Weights of a small transformer language model.
Architecture: LayerNorm after each residual sum, learned positions, biases, tied embeddings.
Training: a variant of SOAP for these matrices, 907M tokens, 6919 steps.
Each number is 128 + 24 x the weight over its row's rms, rounded and kept within 0 to 255. Layers, rows and columns count from 0. The size above them is the row's rms in percent of the matrix's.

# layer 9 MLP down, 320x1280, rms 0.0531, rows 217-259, columns 960-1119
size [100 100 109 103 101  98  94 104  90  90  98 100 109  96  96 109 105 102 102 106  96  90  93 103 101 107 105 103 108  95 101  92 107 107 100 103  94  99  99 103 103  93 103]
[[114 120 167 124 155 125 113 105  89 167 118 132 135 136 167 109 129 149 194 112 110  90 131 114 123 109 171 144 120 154 107 167 143 138 133 123 153 112  98 110 158 153 122 109 102 133 134 149 110 170 109 139 140 114 140 193 139 112 122 195 125 144 153 137 163  74  94 167 127 153 147 108 145 140 127 154 100 115 111 169 135 161 130  92 126 180 104 136 160 108 126 124 144 126 106  77  98 136  96 125 104 152 140 116 114  91 134 140 100 144 130  58  91 120 133  99 107 117 130 155 116 117 113 126 141 140 138 120 116 132 150 134 149 126 137  99  77 130 186 143  54 104 133 127 101 123  91  94 135  61 111 101 154 119 118 134 135 154 144 186]
 [101 117 160 172 110 147 146  91  98 141 155 140 109 120 157 143 139 138 137 137 166  92  99 136  95 199 115 141 117 120 103 179 123 115 104 131 114 150 142 103 143  75 108 145 132 117 106 147 145  79 106 143 138 147 158  77 120 145 157 159 104 117 162 121  96 145 132 166 114  86  86 132 135 142 140 152 153 133 136 139 132 139 138 136  90 121 132 114  96 128 125 144 133 127 146 186 121 110 140  61 137 109 162 115 133 150 100 124 125 121 107 112  80 102  96 123 156  83 139 132 131 145 118 144 149 144 147 161 126 138 103 121 104 140 125  58 175 154 148 116 148 160 107 110 145 158 131 143 126 121 133 131 109 138 138 137 121 165 147 118]
 [134 126 113 133 113 165 146  91 141 168 115 143 137 127 130 134 137 146  87  91 143 108  90 124 118 143  83 120 101 147 110 115 108 148 127  93 151 125  99 116 154 132 122 150  87 134 141 125 152 125 149 139  70 123 127 122 127 156  82 101 131 117 152 138 158 141 138 116 185 134 123 116 151 128 135  91 138 171 112 169 122 165 105 156 112 148 122 153 147 139 141 100  90 121  99 106  96 114 177 135  99  72 152 145 128 176 172 100 121 125 149 138 127  62  89 109 135 134 130 181 123 107 136 107 163 148 129 139 134 141 142 132 121 144  84  89  88 108 147 137  91 134 115 118 122  95 112 159  82 138 119 154 142 128 165 102 151 130 107 135]
 [123 157 107 123 113 117 140 135 104 139 135 128 102 171 102 138 123 144  87 143 132 112 138 148 145 149 110 110 167 134 109 124 134 149 119 109 133 100 141 158 127 126  93 127 128 155 116 103 147 113 118 111  71  97 110 122 144 139 126 157 118 219 140 169 143 143 112 113 146 131 171 122 134  75 109 137 129 108 134  72 127 151 109 115 117 165 136  79 133  96  97 122 147 169 141 116 124 150 118 116 174 136 142  97 119 111 115 142 113  98 131 183 122 149 100 143 180 152 132 104 121 123  80 125 122 112 134 137 132 103 107  94 112 131 120 123 118 140 116 128 133 124  87 142 145 129  93 152 138  95 132 134 139 147 106 146 123 142 121 130]
 [145 122 124 149 122 131 128 121 123 103 138 112 133 151  72 122 140  98 123 116 136 116 134 159 145 134 115 125 141 107 110 185  97 123 188 146 187 135  76 119 140 198 136 106 124 158 128 135 148 127  94 110 123 109 140 109 160 152 128  80 100 131 135 146 148 112 119 139 112 101 155 117  87 131 124 156 109 147 139  94 132 144 127 138 135 101 128 138 118  93 167 128 171 104  81 160 111 128 172 112 165 153 148 106 149 135 112 152 103 125 103 139 145 127  88 125 100 100 153 139 150 124 109 113 101 155 144 135 149 103 153 189 142 153 162 122 107 198 159 130 129 129 167 110 137 159 111 138 163 133 133 112 117 145 112 133 153 118 115 150]
 [161 150  94 124 102 151 165 111 154 163 142 137 164 144 132 137 120 122 174 145 133 110 104 119 157 102 156 117 116 111 130 134 102 136 142  77 163 112 146 154 108 206 137 119 157 158 142 135 109 123 156  76 114 130 122 150 104 152 134 103  87  93 118 166 100 118 103 131 176 142  81 119 111 195  72 103 100  90 148 162 149 132 145 162 139  92 137 125 166 132 158 146 114 132 133 136  76 109 105 143 164 114 118 128 111 113 106 126 154  75 107 133 123 167 132 104 128 174  86 113 140 127  99  69 132 153 134 125  77 133 140 124 132 105 165 125 162 170 141 138 155 121 133  80 102 103 144 141 131 113 147 136  89  97 120 135 118 117 124 124]
 [121 159 169 112 131 143 129 149 165 141 120 120 109 104 136 110  91 168 103 124 129  70 161 143 166 118 167 132 109 137 130 138 143 129 101 107 124 131 110 156 108 146 111 125 129 127 173 103 118 120 118 133 139 111 163 196 119 178 137 148 139 124  93 103 176 123 133 142 155 126 125 125 150 138 123 165 130 137 111 125 108 146  89 104  90 109 140 138 121 117 131 112 158 131 129 131 136 125 122 153 142 127 147 127 143 180 172  95 132 184 189 125 122 130 134 123 158 106  98 133 131 181 134 119 148 127 135 114  86 105  96 132 135 158 116  96 163 133 133 119 115 106 146 118  91 128 129 110 119 153 114 142 104 130 111 146 140  96 136  83]
 [120 144 147 124 132 150 143 179 167 149 125 129 117 102 123 129 141 114  76  94 144 142 131 117  85  94 155 166 100 126 127  98 102 141 162 115 110 135 126 142 119 124 101 174 134 152  99 157 176 132 100 152 145  82 164  89 152  84 158  98 140 108 102  80 154 142 112 115 111 141 130 109 114 128 121 127 143 115 125 161 138 118 129 210 122 128 153 123 154 154 133 107 107 189 128 102 129 135 148 129 153 156 100 107 144 139  91 176 118  93 119 114 131 128 171 125  71 111 129 103 131 147 109 122 161 130 146  94 121 120 135 187 138 104 139 140 143 140 160 113 132 144  96 122 116 139  94 132 103 132 123  98 129 144 133 127  84 164 128 142]
 [134 175 137 192 148 162 144 116 132 118 111  96 213  84  89 130 131 121  77 135 135 120 122 126  79 142 101  97 133 189 152 111 125 202  92 146 108 126 113 132 128 127 126 120 112 128 158 134 141 156 118  97 107 135 151 144 184  80 106 160 121 113 128 128  79 121 117 130 160 132 115 105 126  87 131 175 116 144 112 137 138 118  94 101 124 121 160  68 176 135 129 143 185 149 151 115 135 144 148 129 130 105 124 108 108  89  92 115 177 130 153 142 113 125 103  99 101 146 147 120  99 165 122 101 133 137 163 146 147 119 146 130 104 139 121 172 121 108 137 124 170 125 122 132 126  76 134 134 116 130 141  98 132 154 114 115 140 129 149  91]
 [141 139 126 117 105 147 132 123 102 155 173 139  90 128 149 109  96 168 109 108 122 147 155 147 177 154 164 168 133 132 136 154 123 119 108 133 101 144 136 146 150 127 176 134  99 102  87 160 182 118 110 152 123  84 118  97  93 131 113 164 156 129 149  91 145 102 103 103  91 136 129 135 141 115 176 184 131 101  80 151 148 174 124 148 125  93  89  85 149  79 121 132 128 104 134  84 120 140 154 138 101 148 129 128 164 170 134 138 135 171 120 134 134 120  92 112 142 142 166 140 103  81 106 138 158 153 126 129 123 130  81 118 150 112  98 146 103 133 146 166 153 157 148  91 159 136  77  93 141 138 141 136 168 120 108  92  90 130 110  96]
 [115 191  77  93 142  54  75 138  96 125 150 113 144  99 168 176 137  60 117 107 101 157 129 146 128 132 132 137 144 145 147 143 116 154 123 134 208 120 108 167  73 175 135 126 170 154 162  79 148 162  99 112 122 139  85 141 150 108 109 123 112 104 155 166 122 135 115 140  74 145  95 125 148 140 140 122 123 125 157 107 137 124 125 138 108  95 147 109 167 148 141 109 145 127 101 168 146 138 123 135 112 127 130 138 122 124 154 171 122  89  96 105 116 130 164 129 128 164  83 148 135 153 125 135 159 138 136 156 139  89 142 118  96 136 132 149 108 172 112 151 125  89 138 140 123 147 134 131 155 125  85  98 122 135  97 146 107 127 142 101]
 [139 103 167 139 176  99 100 116 148 156 134 133 149 122 125 163 122 116 130 145 118 114 126 135 104 109 154 137 188 128 133 108  65 145 137 132 116 165 153 124 131 131  86 132 125 135  73 134 146 155 101 150 138 128 114 100 125 154 102 148 105 139 117 132 123 142 160 134 114 135 134  84 134 112 132 135 133 104 141  92 125 155 148 121  76 190 137 133 130 134 126 102  79 157 151 140  57 108 132 124  71 112 133 106 134 125 187  73 125 118 109 150  82 170 154 133 139 110 131 143 113 160 156 131 161 170 150 110  80 155 175 108 151 116  89 112 138 117  89  89 125 146  85 118 122 114  44 130 128 190 125 118 129 130 114 100 138 119 143 103]
 [115 136  96  86 167 151 111 152 141 122 155 108 134 105 129 102  78 137 150 166 124 129 162 129 128 163  75 159  57 109 105 153 127  74 143 121  95  95 126 141 126  82 160  84 119 123 122  96 121 139 179  93 193 122 101 125 103 108 120 105  91 124 101 153 112 118 161 136 115 128 145 124 126 120 149  95  79 154 118 165 146 118 115 105 138  70 137 148 161 105 176 116 107 130 143 160 137  73  93  81 168 104 102 126 146 150 134 126 141 144 149 106 116 100 138 129 117 159 144 141 106 142 120 132 134 146 127 172 145 137 106 170 120 134 120 129 137 102 116 141 107 154 143 144 115 152 118 111 122 134 150 128 122 126 126 148  82 145 132 127]
 [131 154 121 109 132 113 126 128 157 147 158 126  99 110 143 181 113 148 108 150 114 142 144 113 108 122 150 155 107 133 142 141 123  88 103  90 150 117  88 103 151 128 148 106 153 157 160 142 176 105  89 153 171 124 136 121 151 118 162  93 129 111 129 128 160  93 113 165 130 135 121 158 109 166  75 131 124 133  81 158 143 158 154 140 122 137 162 148 130 140 145 105 125 122  80 137 127 105 134  90 106 154 101 178  76 120 132 154 158 147 137 141 103  99 211 133 141  82  76 137 122 129 113 124 153 131 123 180  72 137 132 125 116 144 123 131 145  88 121 132 121 174  90 137 146 100 141 158 123 131 115 111 142 106 134 172 129 126 109 134]
 [129  81 128 136 132  98 140 129 141 161 100 122 138 124 170 168 145 156 156 138 103 115 120 118  77 136 176  91 181 154 149  72 139  97 143 128 162 128 108 178 163 151 130 136 132  97 139 108 138 105 140 119 106 123 105 137 114 134 140 174  86 134 140 170 168 165 150  70 131 164 149 119  64 100 110 101  96 133 163  92 146 169 134 127 120  91 119 100 145 135 111 139 128 130 126 106 166 101 128 134 138 111 132 123 128 145  91  94 131 143 123 117  75 107 109 127 134 122 152 137 101 119 128 127  75 127 164 102 126 138  85 164 163 130 158 133 111 124 142 131 168 110 111 100 127 112 103 123 166 113 110 156 168 132 144 201  89 137 106 148]
 [127 126 123 108  92 119 134 152 152 149 127 153 111 135 104 133 168 157 127 161 165 126 119 123 134 136 101 118 115 117 108 130 101 102 130 186 154 114 107 131 148 176  94 146 117 145 119 121 119 120 115 112 153 103 162 164 126 142 105 108 100 151 128 111 113 152 156  87  91 122 147 146 150  99 126 105 135 122 135 137 149 172 167 106 150 122 121 140 138 173 143 145 179 126 106 129 160 107 129 139 134 122  97 116  88  93 134 102 116 139 117 105 151 144  82 126 153 128 154 165 117 161 150 143  90 155 143  96 110 132 100 135 108 138  89 122  81  81 118 126 105 137 102 133 134  84 122 100 109 102 136  62 148 133 126 118 125 157 127 130]
 [118 118 112 136 136 150 126 130 101 113 114 111 104 145 157 122 111 117 128 130 130 131 140 120 105 181 166 137  82  95 136 128 141 105 124  62 149 115 105 124 151 120 123 132 106 141 106 194 102 177 131 100 124 160 121 109 141 114 117 152 131 156 159  73 183 152 141 179 143 158 143 122 112 154 130 122 159 162 149 145  81  86 134 134 128 146 159  86 160 139 127 113 109 156 174 132 114 172 117 120 103 162 166 170 113 158  77 159 139 138 126 188 111 147 123 154 129 117 100 134 119 139  79 134  94 154 116 114 133 118 111 105 109 116 136 136 163 145 127 151  99 117 140  79 103 163 104 122 146 142 128 139 142 151 141 114 115 163 157 122]
 [ 80 126 129 152 133 124 118 118 126 151 118 132 119 106 107 133 137  89 108 159 148 131 101 126 121 138 160 127 123 131 129 121 120 149 122 143 114  99 152 111  85 146 116 117 142  96 128 113 159  84 145 119 130 111 140  84  91 173 137 148 102 110 184 104 158 140  98 113  96 113 173 165 113  83 112 126 132 135 175 112 121  83 108 136  91 138 130 100  60 152 143 114 122 119 127 121 140 137 103 130 156 121 123 127 107 143 113 120 140 139  49 133  90 143 152 118 110 122 135 100 103 104 172 103 197 144  75 133 149 132  69 129 123 120 146 110 160 134 144 162 104 110 137 117 145 137  84 107 102 167 138 105 136 171 157 118 152 141 148 121]
 [114 152 162 119 124 157 108 152 102 126 148 153 130 109 149 123 133 111 158  78 120 102 156 141 147  90 108 142 115 163 113 152 169 125 161 146 137 148 139 107 135 128  99 142 174 141 134 106 129 128 147 142 106 112 106 106 145 105  89 164 128 131 156 157 124  91  47 128 108 118 136  92 122 124 141 121 130 128 142  64 143 135 146 138 125 152 141  98 137 142 174 133 134 146 139 106  86 124  97 153 136 107 147 126  94 118 104 181  94 130 106 103 154 150 147 110 118 118 137 102 120  94 146 129 138  71 141  96 122 125 146 138 129  93 107 110 151 119 122 118 132 123 133 140 142  86  98 106 130 116 146 152 122 100 130 109 114 119  92 110]
 [146 150 207  91 107 108 126 139 118 110 121 140 112 165 120 164 148 143 106 123 170 114 131 152 153 129  93 160 158 129 145 126 100 120 139 106 179 114 158 124 106 106 141 151 160 114 117 137 117 124 161 126 113 156  98 123 112 151 159 104 148 148 120 127 127 143 145 122 100 162 144 158 151 146 139  80  88 138 145 107 120 103 103 117 130 131 157 149 107 145 146 133 110  56 128 150 120 150 149 178 140  87 124 174  75  94 114 146 137 164 132 107 155 142 131 146 144  91 150 104 141 134 163 120 131 148  97 119 178 116 132 131 112 111 110 141 108 127 121  98 133 160 112 115 136 119 135 156 131 145 117 105 149 104 112  85 143 109 140 102]
 [111 142 156  98 125  90  98  78 135 111 175 120 139 111 129 152  97  89 101 164 129 111 134 142 132 113 142 173 153 136  87  91 129 128 121 130 128 109 129 180 152 161 121 116 122 137 103 145 136 150 118 121 122 114 130 200 166 105 171 115 146 113  92 131 173 133  73 129 107 141 145 177 155 156 129 174 113 125 121 100 124 118 121 112  83 153  93  75 129 164 135 145 169 159 117 135 137 160 145 136 145 137 120 173  88 139 156 146 157 126 130 127 117 118 124 106 150 115 132 136 119 116 160 148 148 110 128 104 110  87 135 146 117 142 120 111 167 161 157 167 111 152 123  83 120 121 116 103 148 126 150 145 108 112 113 123 117 102 140 140]
 [ 89 156 137 182 146 133 105 125 140 197 138 121 120 157 119 172 110 145 122 114 116 122 105 140 174  81 154 105 100 110 107 194 133 124 129 165 133 118 117 127  70 129 109 158 117 176 126 114 145 118 159 133 119  93 143 123 120 172 152 132 117 153 153 141  84  77 114 107 150 139 112 111 156 123 136  94 137 119 114 135 124 106 127 115 101 110 123 154 106 103 142 152  83 128 122 123 129 148 104 165 131 148  92  87 142 110 122  95 133 120 148 170 125 119 108 126 141 127 141 136 121 116 124 127 148 106 119 148 152 101 140 121 145  96 192 157 169  78  81 147 135 117 114 142 129 185 110 131 125 119  90 184 140 123 144 107 148 137  86 126]
 [154 137 142 107 170 114 119 178 124 138 152 154 122 158 140 112 134 117 140  90 117 132 141 168 113 189 110 178 145 169 147 138 134 173 130 119 103 162  77  90 119 144 116 147  92 144 131 112 130 171 117 104 107 129 148 130  88 172 106 140 123  86  96 137  77 148  86 114 107  98 135 123 106 103 134 149 116 110 168 122 143 156  96 147 107 136 155 120 132 129 119 161 133 110 137 122 136 137  92 168 118 119 109 100 125  90 151 154 120 122 153 137 107 160 163 151  91 158 110  96 134  94 129 110 163 121 124 163 150 109 136 169 142 149 132 112 108 149 106 115 114 141 125  91 143 111 133 170  94 107 104  29 148 116 117  87 129 139 172 112]
 [127 129 122 155 132  88 127 168 151 143  78 160 154 146 127 131 111 168 155 165 108 152 121 143 146 134 156 112 159 139 142 140 121 111 120 179 170  91 128 104 112  72 112 124 101 118 141  81 142 138 112 149 158 106  86 135  93 173 120 116 119  99 127 192  71  95 119 104 119 111 132 164  87 139 108 116 140 135 126  97 128 168 152  98 143 130  58 116 158 170  99 128 117 148 135 140 124 172 121 139 143 109 140 121 142 159 101 129 143 134 160  78 160 137 112 122 166 147 122 135 110 143 131 116  82 173 118 111 162 152 179 103 127 133 139 171 129 133 125 120  99 137  96 147 134  59 140 119 144 136 115 139 115 130 103 129 121 134 122 144]
 [117 171  98 136 165 155 151 101 116 125  85 175 147 136 155 135 174 138 156 130 111 133 128 156 123 123 112 115 128 136 140 131 123 112 130  97  77 128 154 110 151 144 184  99 131 140 156 143 137 123 111 106 111 158 124 127 146 106 107 101 160 128 116  67 151 157 149 103  79 137 103 135 130 108 133 127 101 118 116 134 104 119  96 149 166 113 149 117  60 141 117 142 136 120 109 161 148 131  98 146 123  59 112 108 156 139  86 140 175 117 145 107 122 152 133 126 152 145 127 114 127  89 113 129 115 110  98 148 145 120 128  99 155 122 145 125 115 124 164 104 136 156 177 145 185 135  99 104 129 158  93 115  99 133 117 158 138 158 152 159]
 [154 151 143 131 129 149 116 118 145 105 126 137 166  96 123 137 107 117 138 133 126 156 131 162 126 116 186 160  93  97 133  97 100 146 125 141 134 134 126 161 128 123  99 120 163 127 172 121 122 136 128 132 112 108 115 187 125 136 155 144 128 103 181 140  89 115 126 119 114 137 131 133 123 173 121 156 122 108 159  91 122 127 144 128 105 162 148 122 155 173 110  72 118 162 149  79  93 124 158 143 101 142 136 138 105 120 168 146 124  98  95 140 134 116 141 142  93  90 123 113 114 139 150 150  67 160 134 100 128 127 170 139 159 169 152 113  98 141 120 104 108 167  94  98 105 109 122 130 139 134 136 158 146 119 140 121 120 134 148 111]
 [138 115 127 139 116  94 134  95  81 106 151 124 118  89 119 168 130 104 147 128  98 118 146  97 104 103 157  96 116 156 103 124 166 149  97 162 204  91 117 120  88 142 170  59 114 158 139 110 140 137 114 107  95 102 116 143 136  89 121 108  85 158 113 119 116  85 146 151 170 157 136 130 132 121 146 115  86 139 121 145  86  74 114 159 133 151 167 160 132 143 171 146 172 118 101 124 111 136 153  96 115 119 107 149 110  96 125 118 150 162 118 104 153 136  92 147 110 137  73 154 102 126 109 125 146 124 132 117 134 117 148 107 103 138 124 148 118  97 146 153 126 106 153 163 131 166 128 137 123  98 106 120 114 114 129 101  83 125 122  77]
 [151 112 138 115 137 153 116 119  94 128 135 123 156 133 156  95 135  91 166 152 167 153 119  79 114 103 123  98 158 161 113 142 144 129 142 100 127 141 135  86 115 117 110 135 113 132 135 106 111 112 104 119 194 105 117 125 151 168 145 140 150 117 134 114 148 129 122 132 145 100 121 147 145 146 133 115 117 146 138 115 138 111 170 140  98 139 153 103  80 127 125 149 111 135 118  68 185 128  92 159 178 120 145  98 127 137 110 152 129 163 149 125 109 123 135 180 121 123 133 142  85 135 114 142 115  93 138 184  83 106 116 105 105 172 102 171  98 100 136 118  98 118 151 102 116 136 135 127 117  92 139 144 125 118 117 142 152  85 132 136]
 [131 118 150 117 179 113 143 128 130 111 125 150 127 127 106 141 145 145 145 102 181 142 157 146 164 118  94 129 112 120 174 155 102 171 120 164 108  90 155 168 147 137 153 126 100 135 110 143 152 122 140 138 138 133 159  82 148 158 140 108 135 150 143 115 131 148 127 137 124 110 152 111 134 143 128 113  94 124 142  83 147 111 135 120 131 117 119 109 106  97 155 129 115 133 114 121 124 141 133 135 201 154 132 116 155  99 163 120 138 150 101 109 116 116  97 179 142 130 138 133 143 142  98 101 145 147 134  90 155 127  91 157  87 124 128 111 111 109 117 124 100 140 150  97 123 149  83 119 111  90 111 152 123 162 103 124 112  92 151 152]
 [129  99 134 136 124 120  96 121 158 165 120 164 123 168 141 124 140 134 148 176 128 138 128  97 111 125 175 125 139 133  88 130  86 135 129 119 110 130 101 116 166 149  93 125 104 171  81 132 125 115 172 103  98  93 180  71 181 121 127 114 101 169 122 125  95 125 126 104 143 150 130 142  78 128 126  92 138 149 148 131 126 127 123 172 138 167 124 123 131 153 142 166 133 108 106 170 136 111 137 144 120 157 101 135 167 124 151  86 114 118 108 129 127 135 141  94  93  97 161 122 111 160  89 138 122 123 133 134 123 143 170 121 174  64 138 149 147 131 141 165 101  99 112 164 104 115 129 161 129 140 138 131 143 118 113 107 112 104 152 159]
 [138 141  94 125 136 120 152 154 114  92 123 131 128 138 127 137 147 121  95 116 133  91 152 160 134 139 111 119 109 139 152  99 138 120 139 137  97 117 119  97 128 132 114 113  90 149 123 121 134 112 157 118  87 125 121 153 125  89 113 116 164 149 119 103  94 119 154 111 115 124  99 153  68 134  58 125 114 106 141 127 104 161 127 130 195 136 116  99 112 131 105  96 149 126 118 152 129  91 110 129 180 106 163 125 138 150 153 107 116 107  82 134 138 101 130 141 106 152 126 103 138 127 133 101 125 155 158 141 120 148 143 171 150 137 120 121 137 166 126 135 151 113  84 163 103  90 151 110 163 101 160 159 146 115 134 117 128 108 134 136]
 [155 151 124 172  91 139 103 152 105 113 125 178 108 183 131 132 122 104 107  93  75 136 140  77 118 101 175 158 158 128 152 122 118 110 211 188 116 109 116 123 145  99  77 133 169 122 141 135 132 138 122 128 115 141 131 118 132 179 124 134  85 116 110 150 116 107 161  95 157 135 150 121 143 115 139 131 118 122 141 118 132  92 116 124 130 117 161 105 143 126 130 115  95 131 134 126 131 102 107 121 111 119 101 153 155 142 126 145 126 156  98 138 158 140 122 156 109  77 138  93 169 119 134 142  96 166 118  92 124 129 131 129 147 145 130 115 133 115 171  89 160 136 137  90 139 164  99 135 100 113 132  88  88 153 114 142  66  89 158 142]
 [129 119 133 156 136 131 157  96  99 147  88 137  73 125 116 103 111 110 140 140 123 153 155 172 133 139 162 178 185 114 158 130 116 142  83  89 118 134 125 114 105 133 112 138 141  97 146 148 110 121  81 117  98 128 110 155 118 129 110 123 142 165 155 113 148 156 143 131 122  61 128 122 110 163 135 118 109 102 151 145 128 157 122 139 120 140 135 116 125 149 109  98  97 137 158 111 136 124 137 104 142 101 141 107 110  93 100 142 115 125 153 188 111 117  92 128 111 116 183 148  97 109 118 171 127 154 134 172 107 123  95 173 130 181  92 115 142 121  89 108 128 111 114  96 119 115 151 109 162  95 115 111  87 128  82 141 104 117 128 141]
 [117 129 174 174 104 105 153 158 130 113 132 137 114 101 137 149 139 134 117  93  92 114 166 175 157 121 136 114 161 111 125 139 153  96 139 108 132 184 180 102 118  85 122 129 139 132 114 105 164 128 120 135 135 128 113 187 117  98 120 118 164 128 111 151 111 170 150 137 119 101 106  83 101 168 108 137  99 127 110 108 121 127 137 113 103 144 121 120 130  96  84 171 143  85 104 110 109 129 160  95 132 117 124 165 133  87 135 134 138 150 127 145 146 134 189 165 105 149 153 118 151 117 130 129 126 108 129 136 140 140 153 157 100 115 147 102 140 118 155 100 121 137 164  99 116 157 136 130 151 155 117 159 141 129 138 143  95 138 147 165]
 [151 125 121 159 147 129  88 106 106 124  65 137 156 111 113 127  95 102  93 137 132 126 112 104 165 127  90 104  99 122 126 130 132  83 174 124 143 170 149 107 126  96  97 135 117 114 130 132 122 101 127 125 144 125 156 103 156 112 130  91 117  94 135 105 112 194 138 179 150  95 114  81 120 123 150 122 113 135 138 121 131 117 125 143 181 155 146  70  94 155 129  93 145 132 115 163  76 128 126 111 169 156 125  88 124 122 133 160 119 114 131 143 135 137 166  95 119 132 138 119 192 104  93  96 130 105 123  75 138 137 130 143 117  94 135 125 120 113 156 122 159 115  89 124 103 118 115 121 147 119 109 153 168 133 149  85 114 144 121 137]
 [ 92 114 135 137 131 159 132 170 123 136 101 195  88 136  96 130 136 140 122 141 102 119 132 140 129  62 137 140 105 105 127 103  96 151 116 117 116 143 129 147 124 119 136 138 138 121 133 120 141 156 148 148 133 127 169  70 120 115 162 137 131 129 113 112 142 127 133 104 156  97 118 118  95 123 115 116 137 104  94 175 182 117 140 118 157 151 138 126 116 156 101 129 105 102 112 108 150 117 157 109 115 159 114 126 156 163 166 159 137 119  99  88 120 102 110 111 168 115 126 163  75 125  62 132 150  96 155 125 130 145 144 138 112 137 101 203 119  94 137 145 166 140 143 120 110 100 140 107 128 162 134 142 180 108 152 134 155 139 108 106]
 [ 86 191 137 142 108 127 116 155 108 123 112 144 150 136 145  69 113 139 140 111 130 110 120 103  84 112  97 136 115 146 111 117 141 109 113 163  77 151 103 144 157 123 104 106 113 137 102 147 111 117 119 142 129 108 129 134 119 126 133 137 145 132 106 166 143  60 110 101 113 125 126  83 176 118 107 139 133 112 145 112 118 135 140 144 154 116 117 141 153 114 115 115 117 128 127 160 117 113 106 118 179 166 115 133  68 141 170 125 148 111 135 136 121  99 137 142 146 101 116 153 137 106  63 114 109 163 140 128 158 125 151 128 114 129 142  87 159 139 105  66 145 112 121 130 118 110 168 149 124 142 110 172 118  87 134  63 153 139 103 119]
 [ 89 106 118 111  87 104 128 104 136 112 141  97  66 150  96 112 138 168 114 129 141 102 107 137 107 128 129 118 163 118 136 101 154 115 154 125 104 131 196 135 108 126 130  93  96 150 130 159 128  99 104 135 121 121 114 129 123 125 130 133 132 149  51 100 120 137 142 138 112  92 111 115 155 103 109 117 134 116 132 142 152 115 133 156  61 122 110 140 157 156 138 109 132 141 112 138 169  92 130 123 135 127 160 148  97 170 113  91 150 119 139 115 146  97 103 125 140 117 124 124 164 186 106 124 142 128 130 111 130 141 147 172 132  94 125 136 147  63 154 119  98 150 158 143 130 107 188 167 105 133 136 133 119 143 145 125 146 129 187 130]
 [106 116 125 151 126 129 162 135 149 147 100 150 136 144 124 110 142 127 129 150 104 131 169 164 142 111 121 131 119 147 152 126 142 112 103  85  75 118 107 123 113 123 122  92 137 114 133 142 130  98 154 123 112 122 173 110 124 133 152 154 154 140  97 129 129 137 131 123 110 110 180 117 110  97 112 146 101 126 125 150 119 137 129  87 141 160  60 138 106  61 114 131  91 139 153 182 169 127 155 149 143 112 115 148 161 145 141 114 144 146  85 119 105 141 105 114 140 100 121  77 176 109 150 132 128  99 151 144  93 120 129 144 114  80 170 164 122 135 160 172 125 154 131 116 161 121 144  91  61 127 122 103 107 128 117 134 137 116 123  74]
 [115 104 116 119 118 147 165 143 164 136 126 107 115 128 154 150 181 111 103 147 100 127  97 126 142 114  99 176 112 126 130  98 147 119 103  91 137 122 157 117 113 129  83 124 117  88 138  94 112 124 127  83 103 127 162 156 130 121 132 104 148 162 128 109  96 134  96 119 137  84 104  78 119  78  80 126 132 140 104 120 153  90 172  95 118 137 116 113 164 155 137 129 169 117 161 116 103 137 140 134 134 123 118 102 140 121 150 100 143 139 121 155 132 188 124 137 133 153 133 131 176 129 127 124 139 122 139 131 136 137 125 111 136  96 134 116 139 124 124 157 154 113 106 133 149  96 169  94 139 124 114 114 114 156 139 183 131 107  80 149]
 [156 117 151 152 212 129 138 134 169 139 125 136 100 126 148 126 129 121 132  76 128 101 117 127 114 129 120 170  78 139 127  71 106 147 123 102  82 111 116 141 146 131 116 119 108 103 112 120 157 134 114 116  87 106 137 170 134 143 138 124  81 118 130 149  93 132 159 130 116 156 125 109 133 137 117  89 106  86 139 151 107 177 145 119 122 141 133 139 136 158  74 142 135 136 136 147 111 166 152 114 113 100 138 125 139 114 100 161 100 167 142 125  69 117 160  75 138 171 115 135 128 185  98 121 140  97 150 149 147 126  91 119 141 113 115 150 139 111 119  82 139 157 142 150 143 118 102 106 117 117 149 142 151 119 135 139  82 121 146 116]
 [115 105 144 139 157 138 145 148 110 110 128 115 114 133 125 116 145 159 132 113 169 121 184 135 131 172 151 119 123 110 113 119 127 124 113 120 101 125 133 127 109 113 116  99  87 133 112 181 101  89  77  81 131 139 117  75 105 147 137 174 134 178 145 144 127 172 146 102 105 151 144 138 169 201 124 107 106 109 107 101 137 127 120 171 122 124 175 131 158 115 166 115  79 123  99 138 102 125 112 132  88 104 122 166 108 118 139 136 127 123 122 143  85 102 127 130 115 127  78 145 141 102 134 155 164 108 111 119 113 137 144 157 109 112 129 171  92  64 117 141 177 144  81  72 124 122  93 117 156 144  98 154 144 100 116 172 126 139 105 159]
 [124 113 110 113 129 142 156 146 132 152 116  97  89 153  95 102 153 129 138 110  82  90 138 120 119 127 127 102 101 116 100 158 116 131 130 102  98 148 153 169 120 136 136 106 125 101 158 103 122 139 132 119 135 140 161 173 143 138 136 126 134 138 122 190 161 142 137 105  98  93 106  87  90 152 140 146 162  98 112 144 160 122 136 133 175 143  97 141 134 104 138 116  98 101 126 107 116 158 129 101 123 107  96 111 144 145 135 141 158 127 162 144 125 171 183 145 152 139 113 130 118 121 120 114 117 144 161 115  91 136 101 118 155 129 120 117 146  92  51 132 122  92  91 109 155 130 131 161 142 109 161 123 173 141 123 174 145 167 148  87]]